config = dict(
    hidden_size=256,
    num_attention_heads=4,
    num_key_value_heads=4,
    intermediate_size=1024,
    norm='layernorm',
    norm_eps=1e-05,
    init_std_qkv=0.0345,
    init_std_down=0.0494,
    optimizer='soap_variant',
    weight_decay=0.0,
    schedule='wsd',
    batch_tokens=262144,
    doc_mask=True,
)
Each number is 128 + 24 x the weight over the matrix's rms, rounded and kept within 0 to 255. Layers, rows and columns count from 0. Numbers have three digits each.

# layer 6 MLP up, 1024x256, rms 0.0494, rows 694-800, columns 128-191
152154102149121083102122115128129136112150160118160141103091108129155106125148092130129163101102164118100125115140130173149168134164126112103176117099130146142109103134107156158127133121181120
150158097113114136109135144136134088155121137084151141092127139127131189112104086164139124147163135108102120097080167111164118104085155103089121110129142162160107112119116112166181160115185140
136112119116145128137143144106135152083165168113115134107135142126153103099151114115102131106108143095191123135151126162107131163081159163117138109121139150175162100116104121110170146102159132
168103074149112139104180145132116160095145146165089162085119107150099149158112139109121065099123097118165129182119104105081122113147095087117145133152114102162154118094129141137111169187130129
120098140096167113148140092149162061143166084116118105163115116130155107104123118147147158116150125167154121175170140129099110161142143125140107128118135131121154110129118142145127146091161082
116136120132131142137124126129144136127122130109119122123139122129117102109139145138129130113131152116138143141125132121112143145112115121121113124136112129139137131126138116127136132127113121
123171133155153140144124114089145082080120146132131162040159165111131104127108097137128095124129115107124119173143142162127122172147131158127096149116129163081157099143191163130104161111119176
150108110091135113112132129112144136145129130138147099184133107115161133108098174142127114120138118120097113129124136110159070126083116096167098122179079117114134123159154156110105117148102177
161112122142129141115155146086141164113133161132139174126141147122182146157109147158093109099097105100112140114155088109105112132184121129101115106110109131121096148150130102104119154117069172
131090183131108124125135149115135160145127115103138115127147126127138131127157101144077114133149159127113102141118099106135092104137105130132137149161146111153157129153107140089142160073149137
076137106137125079077097111166174154124143136120112138124130126102116161129146184121100139112102125093144143129107136152111087147133177173087150148094120112143114136192117107151100130130166143
112163148131117165116121162130110171095153170115166154086149159083134147135124088172130120157120148206135104127147114149126119160125119156125125217141099171136101160147092112117148142132098126
102092144079102173167119144146120156150128147161136116159084129135127093120120151151124157125139104104137118088104173132106123140125154172108135180164156124081136099112095145084121101096139121
130142144099137143098105075150180152151154160132134148141095144089121093111194156186135111136143139131128138114110129115110171117135127133136095097127161098137125113167127137108133149131105133
130119148130139129154123074101126122098144163064127131129105126124110159113102125137129111109123138133097082122123095100136126113140178105131142134124159137148077144148084089169129141108124127
169135140113128125129111154148157144125132124133110087084159123100140131170105140107093144173095108156124137133178159172123133150143149152103096116109113142142129127132103149120099125107096154
127098139134164114112113152158136120144116132132141152125154142114100123129150130113144101145126123139110121150144132107150121121140139118110137105128138150156109141166134095142136115164113131
108158138156149151103132098145083137114126092125125124099132138106093129138121142142118129130155110098058086153128169128145132131158158169140090138147141139131144137126150143137123136103117109
135086151166166106120096150115138131081171154109134083104144093114139133121131120139099103121136118127128187128198144194123096133098140173142103156154112154177184139115147097114082153165126183
086110123145162146092133160156087093098121145131114148122115104124136143145149176116115129176132073186075135111107151105138105108164103139134155155146131099092106125134112108145114098127175133
064157137159106091134144074177120112142107094079101092133111121105124147181125123162116156111150119122126129137176114090156087144155117126122173114099181160106107148077140106139152102164142124
101134137093146109131077105097117139140171157158143122110096140149121101114148169173074152146102132127106162182083098145131088139161121088092123097113110141147129120117141085130055116121108128
134115094138158130128101112090168127100152190142125159145104110137123116134112111101119161126170103144142114160103130129120134132104172124103145094113115152137150166128150181131100119127132094
147151088123153140110128147158100128159118147129125111105119158088127104142096139157132164076136147086144134157198153126106150085134104103074120151131156134105127126081107135101120136052134093
116138116107105112128126141097128122111140153135108173113156155108137119124150110133114141117122137177135136111121084151135139129141099157127142136116129153112129094102137122125157115160137119
182110091119160160113146107134118107134094168104138151150125154150145144062141112111165138122106139137108097129101127117135140112099072165181109125114119131201118107090106147132104119083120111
097118129099109119127126152120132106119195175201103116092080123130109112154093155133101094179136096101152113120129113167109132134115144106139133101142118120145134139092153160187113107139122121
129107082137168124173155153111121137106146144112152147135185150131130139095133087137118110145083148144157111145125111089102124108151115115156131112114126090123151139119160095131133134117088130
131135133161105135152099129124156134104099138148136113075187119094131149131121160170095110106112100127121137127096142087120098076180110156115133103128109094103112102134164125148127117154154173
128121087108110105122139146124124126085154139098148154087115152110132135119115118151128065115130170120132126155131134159106137146120121114115151134111140124145128142145156143135133137091105111
161102108172175121106131137141165097125138114124109092121144094145111114104166166103106140142108116131142135110140122088137096158146089148140138122120103115130120149186147126132149122118132142
171111125131148097083127135151164127141127139133208123175139122138162126140092155174147109105166131140101109107156144135178162178109109162143132135117129105146096154150109125157102145127143131
146135125129134112122108109103128115135139144146153108138132122157101163154121157149145144154141089127121151135141100159124118133145140139141133170128116170154169129184109103124105127155116118
091128131084101097094180142069130106145135116125134169155089136090141127129149140112148111141153122101125121110142172164142126112156122129118139128124109074101126066109117138110160158109149140
124147124125109110093130151140130120111134122145166182088100175132146118097110105142132135127120131127134168149129139131122142152181156109117154124096130162147109154135096128129127175135137096
172131130159114155134134142126124110097087089167090118112165154128160142140109071138096128131155101158108118114137145170148155140181117114140117121131105139136137102118100126134161128138163139
135121139093104131146087136090157185108132160138074181146129091134107174129098116167129079127114107157077126136135046128121146090168143220122136131121126104098104158107074112147126143096163139
079216029164168215088162124105200074104186142112087146127131119092149141169154134176112099084171124147135152157158053124085121094048115157082100085135173209167111073170113190096104223111059128
166161154118144144126113106077101097108096138138166163088142130082115145101117209152133128144143113092151119119118103124138114127156122153126099103116118145092130119074170099102122155136131096
188118120133096153106085160149134075120151145115083159143148126086095151124115118146139107128129148116146115146116149166152138110125139120121091150136177182128163134140119136113096113116177127
156123128120122178131125121144118116105112145070122145110145112105110117119145131134146105147095162134134113137105159109079135126125160182114149100108111121129098131115102105119126120100149204
130141129134114137115120115133098103112138165143085107099106117146148161106104112142130151123145148097101137128144129175165145129129138106110140124127082082156163121130102108096160115090125107
131155115109102168130125097119102151098133111133113137187084091137112093160110125108173144109115092144153130141134170118091129189136121134117133092128126108165130116159126143168127121134108128
109133140087100163127081118125137109158139099162102082162163135112163134153084133111100098130122114137126143105140102099132157121086114134127157130107126104127122149115164176129148126173117099
105090128130114092104103170120126123140074141154106145124145122113132139148122133128140126143091141153104148094123141131125115143108151131127121142140129098117115124121125085134126145137105109
090137128126094106166113108137120139152148135118138084154125165133134135093113114167148123140113142131129155105093109115105148153095092091132138090176156162138101150155127153135087136122131143
149079141110119134130131168145118162103164094172092095146166169131104110133120104095082128106132147204142110095142126142134123146158128148146124107133106145161110097107124151150107119130147176
105147144118145131111136113198102152144119156102119099140140093102169147157139138130147090127122136134142143134139084142132132132128140107151128089076137151171095147160115135149147152149155163
098139133126115110122147103131114123137138106123151129153131134114109160164112134128158138129154125093106141142171133135163103111143118116099095140096135142091128083136140135120139119116086158
135150144129123109118114138122128129179067097101184121179152137122127133119131118093091129170107117085108150151153155135168145150159151111102116121125109106108148133116158117173135105186180127
086175134135120153128154129161147087154109150106145142086134117137098115136118148165089120153072120135132136132107130112157105141097144133128101125157132167137118125106141142105128107132123152
092109100159130145126136145138128128109172128140134121110071142113124075130139115121134119108132107149137130099119133132156136125154135126153116089125164149150109121085131141105153116119120166
100105129082138112168117138101141149153124114188109114124141129125106172096129100129135137106118111157167181124147068132147176102169148111119132097139121135156111091155139120101140119161097159
137139116095120106197090136145144124105083145164135146129127152148124161083107125148141145176124127116107100099106135142114128095114103126171091149128126153165126122135152149183102146144145100
139149101160150140144115134130151156157144165146118111107095128116102130164122099121130160123151103106097126165149101114112124149109138140114109121123156169165111131114133110144114102137130111
124133127079123129140106120073132089152118169190127111123103174122119110176111103204118117116122099157138147134114093118148156122155089156122099143116120090126126125142157111140143103116120129
106153130137129100124124147109135181151143198153126146138158143102136087124166171141114111180125111145184091102118132114077139147107095104150148132148158118119064101162128113116127116147159134
130132128134147074170109168073093140114106118149111151121169105134116080113153118125128129157094155099175110154138124139137146183118108086118142123127177119134156090105163162147092167149097127
121116135096084169109126129114142145174130080150111121090128141123150155060150114107140125116083143091104167140146152137147112132115124108121150119121132107122114156115101118111101109158157112
115096148109099151145165145137126122127142147111110125105169124110148108168123129121148113123173097171100122148125123223155136084100133137118140096132086174140133167145175147148106169112121151
102121138177119098122120145086100134121071086152156148148145121110079129123089093152095171056150114143114119116094142120064134138124112117107165170085162090164129100110156149098136136165097129
073138135148108113110156135107064150130113143112155120140115156114103142109161111143131126088136120104141134084163109132136111128141134122117089145150115093121078102148078149116098133122133117
112125122130119126119093118129141127194152111117115111103112131142131139136106115112163179145144143150142097141144084142064163121129116107104165139113166146075157147132105138137143124153137110
134107146134157108167145102169105126091114139112133107144138123150164131116121115165108130117164134147166086124103096075133145123120150148135106150158137157124132117157125101131119183081101143
136105118151154141143106087129105129147058110145118119086151149163126144134123102165149120093134102152136140123128109153152134107132138153158108094187128164152156116122153125121144106102141132
141105130106125132104086152146162097143083177134147136149155167122138174116122123133113104118127134134151155133108155130097121151130162130136118112116150121114131156106143114132139118137098122
154131131104128146117107086145124105114111101141134129155110120125137119122159112130118125128125166129118109094126128113095119168121109119106176134124093142116122130117121152142116131124117131
158086115097143100128135121124175148114118119154129105153124145142183124145140105117079142139145109126132153153136135092141118143111148109166108059134128143102115133139124160121143128123142081
139093114123096126145116144092110129138112150171110107113133123111122123174166156134095154135192126130070129133064122168084101088152106140112104136195117147119148104114123114112104140101108137
091141112135138161139141131128115107081141136136150120110139123148165146199108139099124140167134129138127121144146120186133116122110117078159137121124130106100106083152151071136130118151134122
145128108139132167188131072144168137164163128139109128117114072108125123150187108109149152161133092156145131092117165127156133184133141133141129136151128124145163103120150088094059105137138186
087081097126134156098101114150163120122120133134121118121115101134119112150171129158153150123143156084158140129095123125156186131159125119134129148129118149146126142117156130140148133107075128
102112157124130111112151137114132148131173169128100154147093161133137171144133121117117104090094147106092095134103105156115141172121095165097105125140120080091162145147118119140120113120113101
093109114115115086140123131151129105130120134176135128123112081169139096118122111112088147146136120139159117154097125105166111166146129158172152117079103158118062154150124086138094110132158213
106117162130114157182069147135131125088083158170079105116137125130110134164155126157144109110140181095161118121140120126098099171118137169109118151141185126175097142129127104171132120112114100
167097146092130172158130144118121126121106148150152146132099145138134115138119110109138128115138091127128125114149131152130113125137114131120170100179170124130157080157127139118126094116102162
144125133081101128110124146099142085104117092151103131146095146116148098108122121130115099126123166128129084125093071150147119122112148098138113061096102147114136110138106122131136111125110113
150135144150140142101132115109138106101128138104132128121116117132127114129192129146124126103130095089094151147110120141151168100129124184151117152172157161129143153156157123107081089124137135
148167102113127155133136079149125090119121129123106105115074112122132144157161153115162126151093118105118122139134130108164108121126126115141134091108145137118083103125151146167156128133090117
123105117102154138107123168100091095120122136093125139086151113167095109117139148087136112137121133115051111139108149120131127114158140117131126130112130162109113164120133139139119121109109157
172118152087151129148075148133121103117146122146144136107170083140144098154132167144108104141119167086125128099147114124140093153096127104085132165104102181113126143146125130135136142109124089
093187120162163099173094144148099131125129135114114116106165133130172114155098145107152123098112107102129109135134137138148152144146112080149128140145182157104138142130116106105107136090129116
174132102140127166126135108111135080132080135172118147109163126126148150109111132125084092178131119144139158123103185146162120161120122150128136090143095130136127110139103131149143078168119189
142173137164145067180154180133107086124108177106144125093106121147143149118108133088146093139198092119160071150113119106120110133143116132056116137137160194111118169161123181088062132128074151
175156123161101118127133148139119119118130141125077089146111111127120139127116168153155155104162144089084123110178115137154136117092125096160106117170126173114129114155124100124126112130173163
107118116106137115138126152123142110137073134115141142097143128168135118111120103126130103110113109106077115156147096108168128114114119123132102148115158086128137137110125112131122164124075112
146075161129127106091113144094114105116179145086103170146066101133133158143105128138133138173143111140129140131095145122100124104128121111139106158116168119119072134154154106091138124099136144
156126095136153112126116130079124144091074148099149157114133130140095124146101113129112124129143114129127133121117117170126133109108122193110127085102134120150125150094139115140147177152133152
111167133101124128164144156093143147140146096147114156148149132143113147135129144071097095119148112113143142135158107113142130126139139122143146124114145131124078124159149170166149156110108152
110115118178145147174127141113132149171145142109093068117137115103147187138145168158128134204163095117131217192117111099140126142127137098151144146089119198134103088126114103137167162131113100
112106163148143139100130118114122135099123140101148151125116163107115113130141169149060173150126159118116169097167132134107154132120124176103164110143094133158119126128114156163104136150166160
107116073110110140109146104111147146138137108125133095112138117129121149128100113169099145121119152133107147133172128167124116105133125153125147095127124145152098133145138109170177169138135131
155129145107117108134109170099160144093118061113159112123118114097185130127143164117170105096089085111097104096113153130099132125126116129134141107155144143120120160115123169105096110117111146
149134109134064113128122112130157101119122159132147132125119132112122106135099124119100129141178144108067125096112151118077142107139114151134132111162119136122161090146133174113135149111119111
157151138099134122109107192189134114133111199143113122121125125131111172146116084144131078149158124143114132170106070128124115134116138139173071131122154174127157127107106102120114092097165120
127138116136146132131146131105147121108122101110169137094130144135150154157153124128119096145123104147161123128157140122132147134089145189093095135153153183153100084095121093084134167139108117
113171135163106093111153135147079129104118130118101131167131122109110141127138126108113089089115093085160121104164132125143150131125133156071137123109116149095116099131176106158130140171124096
170151144121128060132082173118085113155127115137128091111080141105075139093162122095105126086143116143140116140116143170080155153147173129101136140131175168111120101110127153143102158140121137
137117116090156145158111099138142115105136122118171147122123110099092139151159191118088091114118083101156149124140092132109120120118125117112112126104151126128126154102164097122119158190133140
087143158112099117125099166103169125170110137136114107123129170092122120117125104105112103140121163128101112152133160150150109135139122174139128159139142148130108113083174095143110149143103135
176099142104110130129110094130099124070160145140125172125162119160168127165116089087146110151131112129121107128154136113119108099170112126160101119087162102126143118142123117086120079123164114
140101114140108090105109150118136116113154155062138117125130103130134122123125124116137100111104137138120128112130117161097108153131131100154135130128133137143182126138104139144134117092139139
151136149126093113155138111120149089138131126153116114061093160165145081187168153103153122128123120137138148135111175090138117173099119117151136089131108146107122118133112082164150123089117122
139127150128159109094135154141142106135132146150140081112111144139131138145139085089128120144104143164138134115132130099119100114183173202086120105146149098104069133134105078128146162153170102
104110152115134145150124176103102127121175123132164148136124102105105121064107151144149121131084171138129113124168188152160117165121172121130114183158129190120100101136133125169078146123114143
137108153100115105118155134134079105139116172127138127178096110091107156110137089135131121156172101130100108131089149130115140093174078161129136132134092118153121134103162161158133103155159185
138128105104139144152091112116143151124126117162080156159090140117163112088182131149096133123157121086141134130125123148140134109110129122113129162119097155122104068094088117126142151103108144
# layer 6 MLP down (transposed), 1024x256, rms 0.0495, rows 694-800, columns 128-191
142142109113116114132159100141162135127130117124146085125098078139112139138107103125103146155153150102135136123119123106116121150126133116066145086131111139133103115191116141133130102168150111
099103146146112128145133137072151137098101115155135119143126133134154120148121154135119115167146137118128140170138132145149126134154106120113099133092110146087111139117132135110116089141077076
129101129110154135160112138116131125101125131081124161156179154129126143131134117152096091158169117148127150104153198079142195146132088121094100139174167109123126115085136152139087065149171116
092101139129141132126110135123121112136103105121122061136107144101150121121147131137094170142132173114096118111131077133132171100145151152110114104115134199135141146089129125155175128069116122
082138062149106104097146119147138160092078132049097112133159170139103122126127134129138103136115120120125169136130128168079161085126129124145148114093194123074098061094143133148104137135140163
128108127120107109107118112116096117128118116131125127117120119138122131128111103112123124133106112119115109107116105118133106096128125125121122119104128102104117119110117121125118116126125124
078133110106161148147135130154163158182163112151114169147139134137098095136156087165119120125117135198126115110115149141112151129152120096103096164080139080080080113139111146137141141093131134
120131167115136136130081104136147134123113129099105159157100112143105094081072133146135091146119167155168150154112077121142171125100104160101152115103121133123134129117117098156138148089128122
065099134136121116114161148138110112131166133116153131153135130134121074138179137145143171156149153144130166136116102124142123120175139114166170095130130108125133119141116114159086131119162119
113133100152120126134113093134097081149125172135059073162145144165114141161085140151178107127086121143126139139150129132108167138102118143135080127111141164118114137109167129152099129139121133
149135167089114132150154104097144108113090067165126099177124148151102089098107136124127137141136119124139137154186173101088125096123121101148077119155137125137115133111156155155128126142150140
141094091091147097121134147139145128189116138122124131132092125116124117134128147115118149154144112101085134157145168124124150148127084157153129110114121117135121136090146153096079101128152133
134106144114110147096157128135121162117115137148113122133108133173072137084151154169076116138132129142128087120078112116145170086121159147147146133112180139136124127170135113149108116157096113
120171116129115138111104130112108089134123114132140126168136073171115118171089148113141120127113093128129117175136104105102094108139129160112169126141118121157155120114097110109142118139096136
129119120135148102109097213087119109099104145145146183162141163189142088109157191151114108099166137107162151129111131120128111124127105166117120127152070120150171105169150144103102125174119131
139140121135153134140155114060088108138131150131131167116133119143126125109141154111136118099133148105147112126125126100152139106136132147129134112126091082150113120153144102119143122148135090
127143141149105132150139114136122114154135100145156102138111134111173127114118108107143148117162169134136152149110154152096103127105126144084153156146136150111110118166133128139149113095153135
175119143089124118157130120115127135113089151159152098131137125152116104140160114130150142156090114173157150122172128100131120172130117068124122101106108160111092111132120135104070139151092112
130136149100100142115098114133108097155070103135125112118116112102164168126072140105146164088079130155098093104102155142109122150115128074112123097153156127116132151151141088161196119144139100
144173122134132113130127142101108106140111132152156095136113137123106097119169078134130125112107154141159138147141132203152139158121141139088125112172132144142136129108137179119128139127142149
101086122154148123143180150169156139070121098124156109150145168142122104123159060102110107156121115151171150113149120150113130093158113108142121147110103111163154088100107137129118166137133148
134113117121140152161120167113107145196120158148133138161093126110104104155099127136089142103121119100109153138085060162159142127114131108148124130140073142119163117105112126154119138101121079
081139164148139139137109112126145122128115141119136129141125130144047080107123167118123154120120159123160126111124103125142145084102143122159132132144133135133109132104159114117123131108097137
095100190137161123156112151094210128150112115132118086146096146158139117097127118145111103100110095119129100094155141164130137094146135140140109148187110086115095102111120140171156125129178107
144133147149143147108091128155125096132133119103167108161118154109151158133138134146123116147102102160098153159122169093174103125128124093145106120131108155136130166153139111109098128063146152
103138146144118141123141156106123102154198062118129142112152134111104122138131117157107130119130120131117104117158126090159096140155117118107124106157117119107128145111136091109132108158115141
147121174117127200097132141123133198135084128131101061120078170103124145119100146136160131095138154107093130104104117123121129144136078112137097127124163120149152139153105086175135140064119133
140136145139115130101109116147151106141128128149120105153117100130130079129092124122098141123175116135123136159104156114119110146112116105127141156140159167132105152151134131151115088144084128
126158160115133142122149181112157089120140141097104115137136116122135148166082093087124149122151108081126132137103115154088160135151105125088177141118112150127095135093116130171138143129127136
098138160172142113145164135168107156120139083168113140173096116134109146167107127135119131135158150093187105096119124111091145160106123136107120124137080143124100139142144134101143188118121080
166159113140155134067141141122177169127137144150117164142103146124170138148137119115117121127061119116144107151142079096158166124119070093116081105128129159146137106105148130148119091170070083
130126132122092158129131084097198117109120134120112124114144137078142153094086127104086168136145113100111139099123092095101104089101134057155149136121133159145172125128150139160161087155108130
107103112088133126154104130118163140115158076114145104102131143117098119123135169107111108108130146132120136125135133099147102130101125166096172121134117130106104121139150121110149108079108101
167141107181133153127081123138082131087118148153122118064132083126120138105093131159125080137092145124099092144115100110102127162090141140143132120117122148113089149134117128129115097116082150
150117149156093146133091142133105145111139162108098128137164089161105137096148165127123165170112074110098104106146153094172142166123120159137137142112104117140127107132159156146090121120146164
151127125101127105142105132139146115118117135102154119157080147122083112105144107144129118113108127144137110127147128137131086102097105134137117158145145136158112181152132193140135145122134102
112133166136121112123120124111176132119140120141207174149102126129169116143146156085141162171130143150116126142128094119089065178105078131151177102099138090165161111102143131122122092122121150
155168114149123101130151143156061137142157187145092147142155126114105160119165066116126157075183139165134094137140116186119129126146145152114172072168164147154152089153127174137119158152138138
142148161151141092095135111118145149153180115141135061083129126117138131132110124096144080159149159124161123137107132138109104096104138100135141099142140148137120075167135117139190136109139113
123073116094132153134087114066098118166151170142148063097160137102126110107106178114091080130114126172114143153106131160164143122120150124145152111125109103068073126126129147096121140119105115
139149151119135113102125154147149160159111126128124111103137125134102097097138123095151124144117098167133155131140116166131086104124096141127094136138154109134143130113123126151141158126098075
128132120109121117123102105198178158160142118166138107144154105162121083135085130107094154160149137122101134137156168084091093155120125154106145099126139105134131117125087144137104173117110069
114074117136123132102117133136120081107126160114135143104143157117159149102081149125090107112120180177145124182157126114138126096104109121123123141085138128141113150062115152115158136120144193
162152148154137101113122126120125101168122124136101120103140057146116081130127108148126125146110158109159130132109134095125136132161109166134117100160127121157191093144101115140166128152110182
152129099128113088085146115119122152110153114094143102136125130154145146110122100133095166135136158100152143146095134132129149145122155128115144100118077137103132127174163144116152118146160110
112121124124158129118125096107109133097118095162136160074116139167119104157136184172121104105109087143135112163116149128125139094124154152117106132134093129129154116104127090132161183113097118
102176118132129124124148083105078124109113107129142135080098149111129121126125110135139162107148128089129175156116160132149115170105106101114141132128136089093131133114136099100126135140125128
158114114115114107147142109111142099094154109144108153112080106121085121150104106131085146128129105115119129138133149092115119133176153142113122163159110124084152132105147114126137146147083090
133105096127099153122115136100088131125113139169139155113108111147128106094132108148138135144127088149083074141123133117124158095110118165124134129128141118138121152114128092144116159129146096
135145123151145169111168122116160088095155170136097111085076095136125130154131140135113159106149125116179150154121112164168116115100124096138121146123141145135139095114133146143108140115102148
116094132115132119143115123110143145071129090143115145086107125116150138149112114112166133143158120122106085146139091115128136133123145140137152126097130112135180122150136103146139113132173155
169126161109103115133104122124141160132089121120141125149160120157140149108119126098160104134109168145147129117125095136173128125124166144141146162127116132148175132168118112154072127108122092
142141143141120073097141119155151109093111075109146128137120120143176080167152142150119115135089124092111140149118121104103116134133097112149180125100121140094150143090154186127131124119117114
131158155152111158088100149138124118099104107116082148141107094142150121166120094115124149096147136117155136114099112152135124127127125110142075127140130153086171114108128111168140118159137161
091138086120145075115167114165131111114136088106120113126153116140135135117126138172141132123104155095133124105095127113117174111163100126138146156130108097109150148133104121115156145135127171
140122186152145127139142152128130134137138107128166118147130137162118144097142113073092131114174134108124099091149120108154075145120115104121114140125160143122122138111135145118092120127134084
096117122154104147128184110137140120114106069190138138154084192145155152122115129150132106090150099115091141129142104128131072153157121140149100100159120121147177158131128146088120132095143110
109163119132101134158104117100138118163101128139110161115124133120136134113135138138141085131144126079085125145165120120135140131128095136139088103122137151145127126101141158093102114136118111
113182156137127128073110168122136111135155169107165105119133139121156168167097165116146123147173130143104132137129093118167119114106108094133120153126151108118123131097132148080152097154116158
118119150145093137120145100111147108121136115141157091128138132106151125107158096106152101116114122120121110107106127111141124115141121076144138156102079103120144136137097071100109148119136084
164155095133119159117121140116165108110082124105101180108124114162079099095167123166155142158146106150118112091144177150115122115144121111123134144106107110086117131145123109137095090125119111
130156114169150177089172104069165125161144104152130145124152162129158143095124075091122115155130104151122105116134144149135113106128132104087153151155145151131134130092137125136131096139123127
151126140095148149145103104119072118080106129134103096118130132112110125127151122164097094122113137095113153110107145112156157113114122178142126128150120134159107130139168109145133109112144150
125168134157100121121103149141104139107133120125119108059134093117175110127106105102144099121158155154095171107142141148112167143131143171131138142084117095149165157155153112156136112141101131
152147142123138133134135128159147141128162135123148136140141130090143138103124130089148086136151139121119128156148159102140129145114111098128134188123125117100152144124147146159114124147082173
113123139144113111106132110135117132133170122118101132135103137131099122105070126124132176141105143127135138113130128189152104149123109133090124143135102124137151082168103140148153168129180075
134109106133180138139154137142099133153137116190153148070145170132118112158157141127176172119132153115121137145126133153138126132115156095127103175106142116113166114109131165134117133146159125
154175120078133147158095144124118128132147142150127153164127119121097161130152131111143131118068134147147193176157168117137109094096109153134166160110085119116095147161123139163086131135079141
094148143148115126066134153143158109100099096116119171153121118129123126131112126173143106135098140139158130109159128106145136128124136116129158132061148093105124148162121157135125154125125136
125113133143125126139120102125140151142129139135148186121144150088127134080159114149144127099118107110150133113111125082112131121115142145128118105143153136121155131131141136161134117076089136
155132098153115122128114141131107112101149138064125113121155144136110103146099163169175197119164169095150161141123103132072064084128108116152214117144127151099155112104135152155168097198122105
179153140137130143143099160092120133098123149119168104135144112106111138129124136107108132119127130121118153123147137099111114119112127141145133117119140148102123131144123123118115109120165105
152107141125103130097121106079158114145081132104100103138136101157153090137087112145145143135089126154140113112157140120137101111093138099158165132103110155182066103103137112115107118139113120
097138115125121141096097135089059124150108065112203146142174169147138121169118182143119098133143156143130153093111154126116129135114164150157130075091137133137116104145121124103120136150086084
149130106144116095057096123137107178125039153177082141090107148151072131078139097122126152186144072150142111118108119103142154142110117172208112121093193137059125096108141139170139141151121137
127135106161102103117125125127158145161131102132099087104184128098157137165101114118108143152139117158135159124127130085120146106166122111136082158102105129170124138128115124081140146144113105
138082126152096122151158109124126128124137158113119129127132116158111112149166119121130146119131095146151140109120182148107144089114095159145129121140111086113097113129095155156077137154148112
078127074089107124163147113172138147093132124123112082153147141138163115107121126112165117153125134147147113120097157138093132147117105154116107147120138149039149125147123130170120118130132111
078113112143107111159131175106091159103150120145152158094150119113105123091100116122114110110146117136154103109105109125122132150118103171104120123155105108127178149178092122111112107116141104
138100130145133111169112136170114123120125126155094141125102150113112132110114110130113103127109107101114144125132126106135140145131100134157175116131124139152126155129099119152163123105161120
140196126122099100111155135100106109136147100157129084135124192131134141120137103102149107092107152151106127149122066126125128101124154102163130099116141150149121078114132105112116123094110112
131136119147100138139128193145150075120118114085092107111110094115101120135068146123115139125065110124087147131093154148135113104168098113121112113166104126086127137138119088097173165124138097
142150138121174127138102153139105117138134144123132117123132109152139135121163132130148156126134134126129126120127080111121160112136129101137094121113136138134125090143127132134129099133120096
128148127164079130100116101164101138120155140143126121070142083179135152108128145095131145117157111140160106121123138149135145134117143144132150151142127144110099117184154119173079119103150144
116166151145133121190169089142113132157091123127117130121104155152119114147146129112052132141127191176082146091138129089168178108131108122145100155097137121131101114206121142106119158094120127
134118152124071117131159089148101137082096096123133109132147108129131158130081124136150111149100124130118132106104119125113164147102148124124131138107115140097128128136131130120116091134130136
141131215147153144137155119111089102132091142094071118169151112129154125127111143152129124116095090110099151132122134130167125106129080123138132126129122162140097198120126141103094136099155085
142153164175150113105110122113132147132115141114152154175162101148165148129181135096129166110112119114095110191123105103109127111087109101113160172151097137139138102108105139103087112112110126
137116124161139135120137148085172119122151167126134123086113126128111130133133134178083072156114163123112113150111125123144140126163090143112141145166141108116184156138121078150151094099132106
138147159114097122104139130153108114116133117140155145167121159179157115141099118101124103107150141178136109068138153134089116126141133167116163133139104094122153130108111171125137129131160154
139133102148132118186153147167103112133159091113124147141153110103126125114113117111215086130135126152136111117091127148107097109140147143131130155118133140098154158183104118136114144142130106
097154197145161180116115113130122167135152140126141152117129129143135140153141142144105141102097138082150110149129143127143160096121120081160141150103084112147124169130165121107102098113103097
074116131113156174114157132160157091168178143122108128095150127111152141131115155146090130172151155130127141125094124139182115106116151088118105147124132112200094082100125136127151173109140106
133187121140132136105111150125125181137116123158103102153074134162104098123143107117119142131121114138125077066111140162174156126154129080168122150126165180127134098126149110132122121112133149
133136143132123125106138125094139112126155142071143113164115148131143083097140137154107112114123126105159118074134133097110161155162109103061164060130108108092111149133132164136143168147125110
130118150119109135122110135143105119120133150130111126132131103111133116123124131133151149145110123119107128170128135142122102126149114099146150129136125130128157125154142155165119101108128145
138159137102156066139111169124104110120130125147114142140166119101099097100095113136102055125105141132111117123104149093148154126115144114142134090148078172125111159156168127137106112149168113
108114132146129101125117132156136103098132135103143080112182143130107093117142134097128126121106123077115138156143092111098104136124144164132187122181114119144141092143141144113098128156167092
118137199145091128147152138126094121116113092098115127072109180104152181135080120120132071148140120138131123102112131121109125097150152140139127113125158111104151150125118176148082171123172102
164082071090108120146108135118112156099091100103139112154114095095134178116106135171159105131133126144145132116098126120137111157093128102101165111138101169113153126131116117151133093107125173
093148121161104107155140154174122151178119068166134105128131137122127118067145119105158128143126121123091131122126147158146142114158132100127126106129103140126109101140148131118118147144136136
123128143099123129130096156106123115091158121083097126093140086082134139141124139097104127158168144148122129126096134151140125103141111110090129125106109119095153156122130120142136137119136124
162152114083118118166090169086087168119135131102153156137078132112101130099101107139120123125152167146057113113133117105160164079132088128139086140145146153133093177122137166123119191195145073
114165083146113117151133129105098137183107135133133198112144105108174134095177165172148108143135127147141104174094115165137170180154132114128139159120125127131149083101140167097112162130088122
134152140147159099139136152120090165078119107143123131097154094167106123145125121137127134132115153124131147160110122075124147107128141115172159114146107128125120150127120116166115099143098118
108126078131132138143163122093136135127168114115117089127093123144162107161126146110120132103124146115137105140144156128095079129172110120093154127119135129161139116110121123107102162115121099
157126130130113139129145104129133108096151126122159096130154096150094160129106143086117131144124137153132134134122111152120132145142133102132107136150114120110117129172156139089138113154177103